From a checkpoint of a small transformer trained on Wikipedia: vocabulary 16384, rotary positions.
Each number is 200 + 20 x the weight over its row's rms, rounded and kept within 0 to 999. Layers, rows and columns count from 0. The size before them is the row's rms in percent of the matrix's.

# layer 3 MLP up, 1024x384, rms 0.138, rows 660-696, columns 128-191
099,208,212,210,225,168,193,237,184,195,224,181,199,181,194,180,212,191,191,207,217,216,181,210,195,178,162,181,207,203,221,191,201,209,201,200,214,195,186,187,214,199,202,194,223,235,200,182,188,219,203,208,207,227,202,213,193,229,191,202,190,202,238,165,205
104,192,189,156,229,193,185,212,162,183,237,181,229,200,208,180,233,196,177,192,234,190,223,219,183,192,179,232,178,194,236,234,204,211,180,197,193,200,186,199,207,198,239,207,229,195,185,209,211,197,214,183,183,199,166,203,218,202,180,210,180,209,218,168,188
102,190,184,208,179,197,208,180,237,200,197,169,211,188,203,198,216,211,198,194,218,159,192,208,227,222,237,167,202,191,240,200,212,205,207,183,229,195,206,195,165,206,201,153,197,204,190,185,196,199,207,186,228,163,195,219,213,225,202,207,156,210,180,217,212
105,179,196,211,204,206,225,206,198,206,186,189,200,163,204,205,187,185,189,208,199,217,212,217,184,207,225,171,213,225,177,240,198,196,201,190,165,213,200,226,208,203,221,245,199,190,147,191,225,208,182,201,190,203,223,202,195,208,199,208,216,193,212,227,196
101,230,176,207,194,190,239,211,206,205,184,203,216,181,190,210,193,185,207,211,188,218,198,184,198,209,204,193,221,185,203,231,194,229,231,203,234,181,188,219,234,203,217,218,226,217,177,191,219,217,228,156,202,214,219,216,219,164,242,160,210,195,194,196,197
099,189,206,217,235,211,206,204,236,189,215,225,214,163,199,194,184,204,182,188,182,235,205,206,230,185,203,162,212,212,180,172,199,192,202,183,208,185,207,211,198,194,179,198,223,194,196,178,216,209,193,224,197,194,214,183,179,219,187,201,180,188,229,188,244
093,184,219,229,209,206,215,205,187,209,186,239,209,211,187,205,219,202,236,169,211,172,214,229,211,233,193,183,206,184,230,242,206,188,200,163,220,193,216,167,216,225,200,210,189,226,165,223,198,212,223,213,223,208,212,143,194,189,190,221,183,245,178,211,175
100,181,228,234,204,175,172,201,183,203,226,219,195,190,186,209,184,233,157,202,198,227,207,166,210,191,159,223,206,180,210,204,180,182,206,191,190,193,164,179,188,177,184,189,204,211,207,191,178,188,186,239,194,197,226,184,174,206,175,223,209,218,206,234,199
094,159,184,190,194,213,227,197,222,165,215,179,188,176,201,177,216,171,212,198,213,188,217,221,214,183,169,200,215,198,157,198,192,205,191,219,234,183,219,189,201,219,209,207,179,205,215,200,165,222,188,180,178,206,205,210,192,178,200,189,188,210,190,206,228
092,195,187,223,228,200,207,180,200,170,225,194,209,215,224,196,178,192,202,221,196,170,167,213,202,215,195,214,193,219,220,184,239,175,207,233,202,185,189,218,196,199,166,205,216,215,188,153,226,213,192,206,186,179,200,215,203,225,178,186,172,232,220,210,203
104,206,212,184,216,230,168,195,224,217,204,189,175,216,184,201,198,237,164,196,241,151,213,189,213,219,179,179,163,189,213,205,183,194,248,220,209,209,196,186,223,199,207,204,191,218,187,214,180,221,167,194,171,188,226,197,197,167,213,170,217,176,205,206,178
097,216,219,198,225,223,226,215,205,209,174,170,250,228,212,167,218,214,208,199,189,226,210,228,213,171,204,157,187,204,173,177,174,199,185,222,173,225,199,233,175,213,183,184,208,193,223,201,218,171,199,202,187,217,228,177,230,194,211,168,175,231,213,203,175
089,199,228,209,195,156,208,199,231,220,210,199,211,214,173,187,197,201,193,220,198,213,175,176,173,186,200,193,228,203,188,207,214,176,193,221,203,219,198,227,209,175,199,212,208,161,193,193,209,217,203,225,198,220,221,200,223,240,176,183,212,187,182,215,225
099,181,158,181,188,193,184,185,216,200,182,220,229,202,191,174,201,192,176,196,188,190,257,216,207,192,181,197,204,246,199,179,217,216,195,211,190,214,189,219,179,220,199,214,183,193,196,192,196,191,198,190,245,197,201,187,198,222,202,186,223,242,201,180,184
096,204,187,209,177,191,213,187,188,218,160,213,218,232,207,187,210,199,185,232,173,196,190,210,188,206,210,202,208,208,206,199,205,183,180,164,217,233,245,219,178,194,195,229,188,205,225,162,200,177,206,203,228,244,189,200,203,205,175,210,199,172,220,205,199
104,176,196,218,185,196,190,185,213,220,190,196,187,172,197,249,221,182,208,202,189,190,199,206,169,196,163,210,211,202,202,169,177,210,159,221,174,176,181,191,193,182,211,189,226,161,205,211,184,195,200,171,157,193,189,222,181,189,215,210,211,195,216,204,189
108,196,206,211,246,159,204,187,197,226,159,207,209,228,189,228,220,229,171,185,192,199,238,195,203,195,198,175,203,188,187,174,154,186,152,241,180,202,206,184,245,178,168,200,162,206,212,223,186,232,198,209,222,213,214,193,207,182,235,201,218,206,175,213,229
103,194,207,188,259,195,214,203,153,187,185,217,206,269,205,179,208,159,182,188,184,222,179,202,210,180,210,226,170,228,212,241,224,203,205,156,173,214,176,207,201,187,227,173,179,210,158,173,170,157,166,199,219,226,206,184,196,217,196,213,206,211,222,185,191
090,221,171,191,176,212,229,234,221,160,236,201,209,210,204,244,213,191,196,214,170,184,193,185,216,220,164,164,178,223,203,236,172,230,197,188,184,185,241,209,193,192,200,191,211,243,195,226,194,179,209,216,182,185,233,208,205,227,214,225,162,210,241,217,194
101,186,206,214,211,204,227,189,218,187,198,140,194,235,202,189,193,170,164,180,167,254,212,194,194,183,165,208,233,149,245,200,245,197,224,202,183,186,192,213,199,176,164,202,180,208,196,186,185,194,208,219,184,195,184,187,201,204,240,221,186,153,201,214,203
096,207,204,201,222,220,176,245,161,185,217,209,206,214,208,204,225,225,238,220,196,173,218,168,219,195,157,176,183,198,196,220,194,194,197,192,165,212,195,208,192,201,158,218,208,186,178,191,253,201,209,184,179,177,202,201,185,184,162,212,219,177,231,196,203
102,203,186,201,184,206,194,204,184,211,168,173,188,195,204,139,164,181,213,206,214,206,166,187,197,217,186,215,169,203,222,212,192,224,189,234,210,174,199,200,229,207,182,207,204,185,176,196,227,196,197,183,192,178,209,224,188,151,213,177,197,201,207,181,185
097,191,197,185,172,192,199,212,210,153,186,204,192,190,197,199,186,192,239,190,164,196,236,205,186,179,172,211,189,187,208,201,230,198,181,225,223,189,220,205,153,219,215,168,181,181,209,167,216,210,234,195,194,217,178,213,194,225,234,204,226,220,199,181,212
103,204,239,207,200,238,192,214,227,204,215,185,177,210,240,191,214,186,225,208,209,201,202,211,187,163,207,203,204,185,186,214,189,218,210,210,207,195,178,209,231,231,204,182,238,161,230,188,224,186,173,227,181,203,173,232,209,208,182,237,212,187,188,187,209
099,185,164,194,157,214,200,221,191,210,203,204,170,208,188,198,238,206,216,230,178,214,217,211,211,217,187,197,205,178,177,187,223,251,215,194,220,189,194,231,202,194,200,208,208,238,200,208,169,222,228,184,189,196,187,182,193,198,185,196,172,169,197,197,189
089,208,223,160,148,213,184,178,197,172,205,213,189,237,204,218,203,212,183,191,171,235,202,165,214,186,184,183,169,195,207,230,204,203,190,198,193,228,183,211,218,209,237,188,206,196,200,181,168,170,188,187,221,214,185,174,210,242,196,196,203,184,171,239,203
100,205,166,207,198,254,174,197,228,186,219,203,203,234,201,204,241,169,204,197,210,218,214,221,213,199,205,210,167,224,188,214,197,212,178,189,195,179,210,180,243,226,181,199,181,215,194,221,220,175,197,166,181,165,181,164,198,162,225,185,226,191,200,223,205
094,200,188,220,209,240,199,206,230,218,187,203,189,229,194,234,169,178,192,192,170,186,225,210,197,182,218,199,178,201,217,234,209,191,208,195,186,198,208,216,226,180,174,215,190,206,194,193,175,193,175,198,268,181,187,212,225,160,189,205,160,163,151,131,201
102,220,193,166,228,199,204,245,204,200,211,217,209,161,234,187,192,167,228,220,209,178,227,187,195,133,203,175,185,212,187,226,219,222,224,187,178,202,176,199,202,168,231,210,180,197,212,173,195,219,218,202,197,173,203,236,195,207,206,216,165,230,213,196,178
110,198,204,216,214,214,224,227,195,189,207,188,186,196,176,179,233,217,195,173,199,214,188,216,190,192,204,219,215,205,188,217,201,205,214,209,168,228,189,219,214,195,197,231,231,236,180,208,202,213,240,190,170,208,189,217,203,214,204,206,217,221,198,200,184
092,200,238,197,197,229,164,189,224,179,214,203,221,197,223,186,198,204,216,190,193,194,186,198,205,233,233,196,216,204,187,194,225,184,224,207,172,181,200,176,163,186,200,177,169,240,213,214,200,195,206,187,189,214,225,221,223,211,193,165,225,214,182,160,222
110,202,215,175,211,185,173,210,162,204,218,217,191,223,169,211,225,207,185,188,192,234,177,199,196,223,203,189,205,210,225,201,182,172,177,171,204,205,199,209,217,181,192,196,230,136,195,211,208,173,166,212,198,207,153,208,202,187,228,205,173,194,175,174,206
103,222,214,187,233,216,194,222,168,212,177,193,198,155,187,215,170,194,193,214,220,184,183,204,178,210,211,209,191,212,238,214,224,203,198,216,163,210,196,210,219,191,183,212,197,202,179,216,167,215,205,188,198,195,192,208,212,187,184,198,196,213,226,243,187
094,222,240,204,215,212,232,217,177,203,191,200,160,218,173,211,210,206,188,246,192,194,178,178,199,223,182,196,197,220,195,144,220,151,202,194,192,219,194,178,210,216,217,196,219,199,189,203,172,177,207,163,212,212,201,191,214,179,196,205,217,201,164,195,183
099,202,219,210,197,194,195,201,197,157,189,212,213,202,216,183,242,208,231,203,216,189,170,274,214,247,223,196,214,169,219,210,251,205,215,181,230,183,195,238,214,206,188,182,190,180,186,209,184,141,203,208,192,176,200,215,234,206,175,223,164,205,216,204,223
103,192,193,179,169,201,199,211,201,185,166,201,213,206,224,199,207,167,184,201,234,182,186,197,197,195,244,228,175,225,164,192,212,222,191,193,214,176,196,227,200,197,267,213,208,173,175,210,220,215,203,206,184,219,202,184,194,196,192,187,213,192,204,182,208
097,196,183,228,218,203,195,211,183,209,203,201,218,165,179,178,164,192,232,211,223,228,173,185,204,174,170,182,203,180,177,216,208,239,206,201,215,213,192,200,201,206,213,215,205,188,180,192,186,228,210,213,216,214,193,198,178,210,217,187,225,211,215,197,207
# layer 3 MLP down (transposed), 1024x384, rms 0.0763, rows 660-695, columns 128-191
100,207,197,176,197,185,203,226,174,175,205,196,214,201,245,182,216,158,181,203,180,177,193,189,175,200,217,158,207,225,168,189,186,194,202,159,220,234,155,203,202,153,195,195,244,192,166,222,193,197,222,217,153,234,215,200,214,192,205,229,197,187,217,188,207
104,188,183,176,186,221,200,209,253,205,213,240,178,169,179,149,199,141,188,188,178,192,205,205,220,200,234,207,221,239,165,191,187,181,212,235,241,221,234,182,201,210,226,229,209,210,190,195,171,193,186,208,175,190,211,209,185,210,204,198,218,180,215,180,195
103,224,174,223,204,193,218,190,203,167,173,171,197,192,201,186,211,206,203,193,217,203,227,186,227,237,221,190,187,179,158,212,231,206,206,197,173,221,220,189,203,164,187,181,207,172,172,230,196,203,193,201,176,203,175,204,191,178,184,203,234,220,168,222,202
099,173,167,181,134,135,207,197,234,185,168,207,190,190,218,181,195,209,153,190,181,241,206,222,201,224,190,212,219,177,204,222,202,181,165,178,193,205,203,197,195,212,196,188,175,206,210,196,230,211,233,247,192,200,217,206,194,204,186,216,202,203,198,194,194
101,235,225,197,205,222,198,214,213,207,206,222,170,192,199,214,182,199,226,201,220,222,156,195,191,223,202,185,228,199,206,215,178,195,219,222,186,187,151,191,225,182,240,182,178,173,203,153,180,232,211,164,205,216,222,241,180,214,200,199,182,188,191,195,216
103,217,171,176,191,210,214,182,184,190,174,221,216,177,202,210,224,207,185,228,215,216,216,180,200,221,192,236,187,219,186,232,199,199,189,207,221,204,192,192,233,207,218,197,191,170,219,222,146,201,215,181,185,206,195,161,222,203,191,189,213,207,199,177,187
099,161,196,183,223,228,200,202,189,185,212,178,184,198,222,208,213,214,186,192,186,181,181,220,197,248,199,220,174,234,190,186,182,199,209,202,189,194,207,205,193,201,212,190,235,228,187,185,205,166,192,195,192,207,206,213,199,211,208,211,188,199,206,205,206
098,188,219,221,208,187,231,180,223,212,156,229,190,181,182,208,213,228,229,152,242,200,182,210,218,202,219,256,205,200,249,186,205,200,254,180,224,221,171,223,202,209,221,209,203,227,243,197,189,168,207,185,216,193,198,242,233,201,186,193,169,206,216,183,202
099,188,178,203,189,178,184,216,184,200,197,203,218,214,166,227,214,200,210,190,225,196,204,176,211,204,195,201,181,231,237,211,184,179,227,211,201,185,204,188,186,177,198,218,184,233,220,190,217,183,179,222,201,200,181,201,214,181,164,235,152,208,203,190,185
096,236,192,196,193,213,177,220,171,208,208,218,193,191,194,161,200,186,192,197,204,182,204,279,222,197,235,189,207,204,179,167,191,217,227,202,191,210,192,183,186,190,222,243,190,176,201,182,223,232,200,217,208,229,201,187,211,207,202,181,195,161,195,183,183
102,204,217,159,204,176,189,229,238,220,208,179,169,195,206,200,194,219,202,185,216,182,196,228,186,227,216,203,206,188,184,177,175,197,214,207,213,187,193,186,231,197,203,189,172,230,213,216,221,191,159,183,233,197,204,186,255,181,210,227,210,226,198,190,240
091,182,208,198,168,175,195,196,175,194,235,242,165,190,172,235,208,207,170,204,221,161,181,225,190,230,176,220,194,179,199,196,205,183,218,196,164,169,205,197,187,187,197,228,226,194,215,210,170,178,188,212,227,188,165,213,225,241,201,194,190,178,183,191,185
092,209,210,225,185,249,176,193,189,206,200,210,196,195,188,166,215,213,185,208,170,218,241,222,208,201,216,172,179,232,217,200,221,215,228,235,199,193,228,203,215,200,207,181,194,200,223,218,215,214,153,207,207,188,185,198,176,245,211,218,174,178,200,203,225
095,209,200,174,185,177,182,215,223,140,208,213,186,206,194,233,199,199,178,191,176,218,178,171,187,198,199,222,189,214,179,226,179,197,177,219,208,226,214,216,229,192,160,205,152,187,199,200,220,199,189,252,193,211,190,213,185,210,195,188,205,211,217,175,197
096,192,175,184,177,180,224,186,201,203,207,210,207,175,192,191,153,206,186,240,217,208,214,183,204,218,232,169,196,223,181,202,218,203,200,197,197,211,239,222,181,167,207,160,182,175,195,200,208,196,205,211,209,178,190,192,196,189,245,185,217,178,190,197,194
107,204,206,181,220,194,195,224,182,210,156,200,209,183,236,198,207,215,187,204,174,207,198,193,241,241,255,197,203,197,201,210,154,204,183,215,184,200,209,246,218,190,171,197,185,194,185,204,216,193,207,193,170,192,186,196,225,198,173,208,214,170,192,186,201
109,179,231,178,205,171,198,202,193,256,189,180,199,188,202,213,202,212,190,191,167,222,143,157,228,219,182,213,208,201,176,202,182,211,210,221,220,199,198,192,224,204,207,181,227,213,193,199,192,193,212,231,229,221,227,178,173,181,174,178,247,215,191,193,204
103,168,241,196,194,188,218,223,216,215,229,195,172,201,199,193,240,206,208,223,185,193,207,225,208,201,185,202,204,194,228,177,206,193,200,231,216,152,182,172,189,215,233,166,183,190,198,171,213,171,212,207,195,179,270,175,214,198,173,215,190,183,215,222,208
096,213,202,211,177,200,172,184,175,226,189,173,199,201,184,171,165,174,213,199,186,208,214,178,206,161,246,222,228,211,198,166,181,182,192,203,206,199,212,170,200,219,202,233,208,183,196,172,214,194,211,186,216,212,201,170,194,180,235,204,236,188,190,190,212
101,178,218,216,220,201,212,163,167,235,203,179,213,224,208,222,197,150,198,204,248,204,215,171,192,180,196,205,192,220,180,183,183,207,199,195,197,213,229,195,161,200,152,174,203,207,222,188,212,202,192,210,183,186,222,184,203,178,161,191,202,207,200,186,191
092,197,221,177,188,216,164,188,181,208,238,220,208,204,231,184,226,189,236,186,216,237,201,206,160,196,229,215,244,198,170,217,176,187,202,213,153,177,218,229,213,202,206,215,178,175,186,227,215,182,211,219,193,210,199,193,200,207,182,198,218,211,218,177,201
098,194,193,223,188,177,202,206,198,210,184,210,187,248,218,179,209,162,189,184,214,183,182,180,212,211,163,174,206,198,174,203,189,187,213,191,205,208,198,205,203,195,189,213,209,200,205,234,235,204,180,186,196,206,182,139,183,212,221,174,185,206,160,218,213
098,169,190,217,211,194,193,157,187,188,228,185,223,193,169,238,193,202,225,230,224,181,222,213,185,192,210,206,211,220,212,192,194,167,188,159,199,196,203,199,227,190,203,201,202,216,212,210,234,219,206,171,171,219,186,188,197,199,185,172,193,225,205,216,196
100,203,206,207,209,206,205,172,254,222,222,217,205,181,176,193,193,222,231,182,219,202,202,203,195,194,192,185,222,229,203,183,225,182,179,213,204,199,206,148,239,203,196,199,176,194,169,211,191,209,206,191,240,192,192,196,223,177,182,222,170,214,224,197,184
101,203,193,177,170,207,216,180,214,207,199,154,203,214,236,177,173,231,196,199,183,203,203,173,194,193,171,226,189,201,219,214,195,195,215,169,189,233,234,206,224,206,179,210,182,195,192,221,190,180,216,182,222,190,237,198,198,222,223,213,206,196,140,201,195
091,215,224,211,190,180,196,202,179,212,234,230,199,160,194,180,204,185,212,218,216,181,196,231,180,187,205,202,221,183,186,221,208,196,170,185,194,186,249,202,194,184,209,209,149,190,189,234,183,210,191,201,174,190,155,204,185,194,216,216,212,186,215,180,206
097,230,194,199,214,160,191,175,215,203,252,191,181,219,208,220,199,211,185,207,195,202,176,239,180,179,185,189,217,195,179,223,171,189,170,194,186,182,193,230,226,203,199,174,205,173,182,189,214,202,199,217,203,186,231,198,232,193,178,198,224,214,208,195,179
099,168,201,196,167,199,208,230,204,144,209,197,220,201,221,206,205,173,218,201,215,212,184,199,206,225,210,207,218,206,241,225,162,196,210,223,183,228,215,218,220,210,179,177,215,213,202,211,241,183,209,191,197,194,196,198,213,205,182,205,212,206,165,161,189
100,173,185,214,199,172,186,178,195,186,211,191,197,242,186,208,221,196,175,199,225,170,226,202,166,241,219,212,226,191,207,223,188,221,173,197,196,173,224,172,186,220,218,218,182,192,187,196,225,217,247,225,181,215,208,202,184,197,203,193,225,178,239,200,219
107,202,200,220,209,202,203,208,210,171,192,224,207,181,167,231,177,211,191,196,155,225,164,203,169,187,208,192,206,225,226,207,234,233,195,218,192,219,224,185,186,210,216,220,178,222,153,207,220,191,199,194,181,184,214,213,204,177,205,188,196,210,219,152,202
094,204,188,188,167,208,213,141,216,200,181,194,177,185,171,171,261,223,191,236,193,224,182,188,246,186,240,197,206,197,250,210,182,208,184,209,191,200,189,157,220,215,187,208,195,199,208,201,208,218,177,217,223,229,211,206,162,167,221,212,180,211,210,237,189
107,219,197,192,210,177,193,147,182,186,187,201,172,187,204,172,175,187,177,195,212,210,202,202,211,211,210,206,210,174,225,214,216,155,206,191,232,161,196,182,190,180,205,238,187,185,200,223,216,185,207,238,161,210,173,202,202,214,187,188,182,205,189,189,196
104,204,174,161,215,191,255,185,204,201,189,180,221,179,174,196,142,201,211,198,208,179,198,217,175,210,216,227,161,197,193,218,194,216,220,188,200,210,187,203,182,223,173,231,210,208,198,190,208,214,204,214,200,241,204,194,196,208,227,175,148,187,200,224,242
099,201,189,189,209,222,166,156,229,179,193,162,159,208,221,154,161,232,203,190,177,189,223,212,184,204,191,200,194,185,201,233,199,188,209,148,192,201,182,201,214,212,162,199,182,219,203,189,188,188,236,228,190,180,220,201,210,217,214,208,206,216,217,213,203
095,206,196,193,189,230,196,196,186,195,185,215,205,204,212,197,179,189,209,208,182,223,235,214,177,200,218,250,198,227,196,197,194,210,213,177,181,215,209,169,191,198,203,180,220,243,208,210,226,233,196,229,209,202,223,205,177,226,214,230,221,218,155,225,196
103,221,169,188,226,199,226,232,162,224,209,183,202,207,243,215,190,184,171,192,173,219,179,188,172,208,220,180,200,199,174,218,211,236,179,215,195,218,206,217,202,226,196,193,186,187,175,198,218,223,182,201,203,187,188,189,215,217,209,169,197,213,219,208,178
# layer 3 MLP gate, 1024x384, rms 0.131, rows 661-696, columns 128-191
097,184,223,192,170,214,201,191,180,218,183,165,197,198,193,191,185,184,199,190,197,211,190,204,156,237,196,185,219,210,235,192,221,199,193,195,226,220,242,195,170,198,202,224,179,189,188,188,228,179,210,197,225,194,189,229,174,177,207,213,181,211,209,208,242
103,193,209,187,174,186,181,196,249,194,221,229,202,194,208,167,187,208,203,235,195,197,209,192,193,225,177,190,183,201,166,225,197,219,192,206,182,213,218,190,219,196,217,235,173,205,196,209,208,227,197,187,188,208,213,175,191,172,210,221,222,231,232,182,203
108,214,212,187,228,214,210,206,185,179,172,201,199,228,202,218,181,201,166,187,196,210,181,195,199,220,218,181,174,211,177,216,204,163,245,170,170,187,215,201,176,207,207,234,218,210,200,193,230,202,156,168,204,207,194,183,195,193,196,180,217,190,192,197,201
102,227,185,207,225,191,217,207,241,188,165,202,198,202,221,208,210,192,144,179,209,185,214,202,180,201,230,203,213,198,180,210,208,222,200,211,200,208,200,236,195,193,193,194,194,213,155,218,204,201,225,173,150,197,223,203,170,191,203,184,177,187,198,177,200
101,183,195,210,215,188,195,195,162,229,178,191,189,203,192,236,176,190,174,186,208,199,207,202,176,187,167,253,185,176,208,218,181,198,180,201,203,205,190,217,202,194,178,217,205,187,173,212,202,221,236,193,169,198,185,201,186,208,178,183,204,199,240,226,208
101,226,226,208,192,199,177,220,222,234,197,156,165,198,204,178,169,199,175,184,223,224,210,175,168,223,219,184,188,220,220,241,238,189,230,201,201,197,218,193,196,226,185,244,205,183,212,216,204,222,233,203,217,182,194,208,193,205,189,205,189,172,212,207,203
097,235,200,214,178,202,198,205,185,194,192,170,184,183,173,191,205,188,196,213,227,196,180,185,205,231,227,172,201,227,201,201,190,203,215,189,185,199,219,252,217,207,206,234,169,153,163,193,214,230,205,178,189,206,215,186,194,208,131,213,195,204,205,191,205
099,207,174,218,214,217,204,201,150,226,181,208,207,207,217,204,215,179,191,193,190,214,200,190,182,200,151,218,169,230,182,255,189,213,186,205,207,215,185,202,195,182,240,216,192,188,220,213,181,207,205,189,207,224,212,180,198,199,194,196,166,252,220,220,193
097,192,181,205,218,213,199,220,224,190,198,196,192,224,183,190,202,227,174,205,191,232,221,270,212,222,195,147,222,208,195,170,201,228,201,215,197,203,211,196,225,201,194,173,178,173,184,193,208,238,201,205,208,225,173,185,180,199,161,169,220,194,186,210,203
103,210,169,214,249,244,203,208,210,209,177,188,198,252,183,174,197,190,175,218,215,203,204,239,194,168,182,188,180,218,205,198,201,171,199,195,183,181,231,230,204,211,204,207,193,188,187,217,161,221,209,219,218,209,212,229,184,203,207,184,151,174,196,196,180
098,223,185,178,184,214,197,208,226,197,196,190,238,246,196,195,181,222,202,211,192,178,223,204,231,204,203,187,212,198,233,209,169,187,231,193,212,215,178,190,194,221,169,205,169,187,197,239,198,194,201,202,191,193,227,217,195,192,216,183,179,163,192,209,195
087,197,200,202,191,236,182,160,192,201,211,202,174,190,176,161,208,194,208,210,197,232,199,234,207,179,222,229,199,220,195,216,220,221,211,217,242,189,197,194,205,220,217,202,181,193,236,163,205,171,210,229,217,186,187,188,196,223,165,197,185,191,232,181,227
100,214,226,194,177,198,171,218,231,209,206,208,189,176,219,201,184,198,209,217,233,184,215,207,164,192,225,204,151,170,207,167,227,164,180,220,209,184,227,208,216,188,176,213,200,190,191,176,186,209,212,211,203,203,185,219,207,220,239,166,183,219,187,177,168
099,189,212,233,175,193,191,230,189,173,205,212,191,171,187,199,210,232,199,240,181,210,218,185,238,187,263,167,211,188,148,215,182,180,200,201,188,208,251,189,219,212,203,189,193,246,187,218,173,230,196,219,217,194,214,199,186,211,210,199,198,219,217,208,207
102,167,196,227,200,202,166,175,196,207,260,198,187,158,236,189,203,197,241,214,218,184,222,218,175,195,201,202,176,224,164,188,212,186,204,204,212,224,196,200,183,202,234,212,225,212,212,200,207,194,183,191,221,188,215,205,194,250,191,204,178,207,196,218,191
091,209,221,187,189,179,220,164,185,202,176,191,200,202,198,185,221,204,202,215,227,199,202,217,213,176,217,206,167,232,179,219,207,177,203,205,220,216,201,216,212,193,208,180,140,198,197,222,202,189,169,213,221,199,196,231,191,200,190,193,216,211,207,204,218
101,162,198,189,221,194,198,229,201,212,185,197,178,195,224,208,208,198,201,247,211,217,201,189,184,222,215,189,188,193,219,213,200,175,203,229,216,175,188,185,213,214,187,204,194,172,216,162,216,170,215,200,199,179,250,194,244,198,181,210,174,216,190,236,216
093,221,201,180,221,201,197,181,224,201,225,206,216,194,207,160,199,223,200,231,186,219,189,199,186,159,180,245,191,172,230,223,207,220,215,223,209,177,192,226,187,199,192,190,194,181,155,224,234,227,191,178,166,206,172,223,204,201,199,225,169,189,222,217,183
098,250,190,206,202,181,178,193,208,197,217,190,215,204,193,183,228,230,194,187,207,205,193,226,174,225,206,149,209,182,170,222,188,190,199,209,208,210,169,214,196,218,234,187,210,231,202,208,218,192,230,202,188,220,209,203,189,191,204,198,187,225,209,204,165
098,174,233,185,188,238,179,186,222,187,234,238,226,219,234,194,204,202,197,206,166,206,234,203,169,190,220,208,191,174,185,197,191,179,211,186,184,198,224,194,193,192,161,215,211,211,185,214,197,220,204,240,175,218,233,194,199,202,197,196,181,201,214,177,195
104,162,167,203,172,162,219,198,171,197,200,202,163,254,208,186,187,211,186,190,232,211,187,212,197,213,210,228,179,207,196,231,228,229,204,218,206,212,196,212,200,209,221,224,213,183,163,191,205,188,212,207,218,206,207,203,190,180,155,210,218,211,249,213,182
100,184,225,182,196,211,200,202,203,223,219,190,197,222,236,193,220,184,185,224,206,198,199,189,218,209,196,204,226,198,222,207,164,216,226,216,196,208,214,213,184,221,208,250,167,211,223,150,212,190,223,217,213,213,164,209,215,222,217,191,190,203,202,173,209
099,208,212,212,221,237,184,183,246,164,204,218,173,184,193,191,223,248,213,197,164,226,213,190,226,213,206,200,200,222,207,200,210,178,230,208,182,228,178,232,211,189,183,167,206,230,225,194,203,192,182,214,209,185,161,208,198,175,207,233,217,189,210,218,206
101,181,223,190,180,168,197,154,185,196,235,211,227,223,204,189,206,210,206,182,208,221,236,210,188,201,161,209,203,175,224,204,221,219,222,207,222,177,207,200,203,209,219,220,185,226,186,230,188,202,213,162,206,172,189,209,240,199,178,177,198,203,185,210,215
093,238,189,177,206,212,201,194,184,198,164,196,200,183,161,207,229,192,238,229,202,197,215,182,226,186,159,192,185,217,202,197,205,221,194,218,209,210,186,207,197,232,165,211,190,222,209,233,233,197,227,181,194,193,200,225,180,204,211,192,215,223,224,167,167
104,204,190,199,223,226,214,170,207,180,244,256,213,184,216,210,206,192,196,194,201,210,170,155,185,209,187,168,210,200,210,196,188,190,177,205,168,176,186,212,207,208,210,195,195,228,203,196,227,239,212,168,219,213,192,183,218,187,243,216,207,188,171,210,212
101,195,204,183,177,219,195,217,186,189,204,213,231,184,167,205,209,219,234,226,191,214,182,198,249,206,226,209,198,231,200,244,200,248,186,174,202,203,162,217,185,247,177,205,196,231,213,191,189,181,195,193,213,214,206,197,168,172,195,215,228,211,167,202,206
107,191,205,183,217,214,212,214,201,237,204,249,193,197,172,228,188,248,213,177,182,210,222,195,188,191,219,238,176,191,210,205,225,209,193,199,235,206,186,221,222,210,228,204,181,185,196,187,205,201,228,194,195,207,197,226,213,209,247,178,211,197,211,163,169
108,202,200,227,178,201,178,218,186,198,180,193,166,214,199,216,223,196,174,205,163,202,160,221,190,227,193,244,220,225,176,193,180,224,244,216,213,211,201,173,196,186,190,192,214,186,186,184,250,217,183,182,185,215,175,215,212,190,213,227,180,199,202,198,189
099,202,193,208,205,220,221,211,189,211,191,210,225,167,211,195,217,240,186,208,208,201,198,184,195,198,200,217,179,174,202,214,188,196,177,204,171,165,171,224,173,196,196,225,208,191,196,191,190,196,198,192,181,223,152,196,185,186,220,169,208,190,205,233,197
100,186,202,219,205,203,202,204,225,217,208,199,190,229,205,203,188,249,224,184,176,200,191,199,182,221,196,218,206,187,200,198,203,159,166,208,168,232,200,175,209,202,172,237,168,242,173,167,208,191,230,192,167,184,215,217,176,233,190,245,209,176,219,179,212
104,170,162,181,186,181,206,169,195,185,217,167,188,212,185,172,184,208,206,190,190,191,184,191,209,260,201,198,226,224,163,203,208,189,239,180,205,189,187,201,200,198,195,216,210,223,217,192,214,201,213,222,165,206,195,200,172,170,209,193,199,190,186,216,195
097,193,162,206,193,202,191,176,183,211,189,237,178,232,199,151,221,207,230,169,197,166,195,173,184,190,209,215,186,207,222,192,213,186,191,219,220,226,159,199,194,197,214,170,202,179,226,206,209,200,224,168,173,201,189,207,211,197,195,217,184,199,204,201,246
100,190,203,171,232,166,180,210,193,209,215,225,226,193,195,211,217,213,201,209,220,221,228,199,206,190,230,210,232,203,186,177,213,178,204,215,176,239,200,197,169,171,215,206,180,216,207,203,174,174,210,209,204,175,171,202,162,206,205,212,197,199,164,203,215
102,214,187,219,195,203,174,197,173,220,167,228,172,194,184,188,190,206,199,192,224,225,207,223,182,205,218,236,164,199,185,216,206,221,194,188,207,212,154,216,217,200,200,221,210,203,207,185,203,201,172,214,186,187,181,219,183,222,189,197,210,183,192,212,182
100,229,203,238,200,163,232,228,212,178,184,229,259,173,191,201,207,205,194,209,171,192,210,207,207,209,215,202,205,176,207,156,188,181,182,215,205,190,184,213,185,199,262,202,174,173,208,199,186,200,195,214,207,203,218,179,160,205,222,229,190,191,162,210,209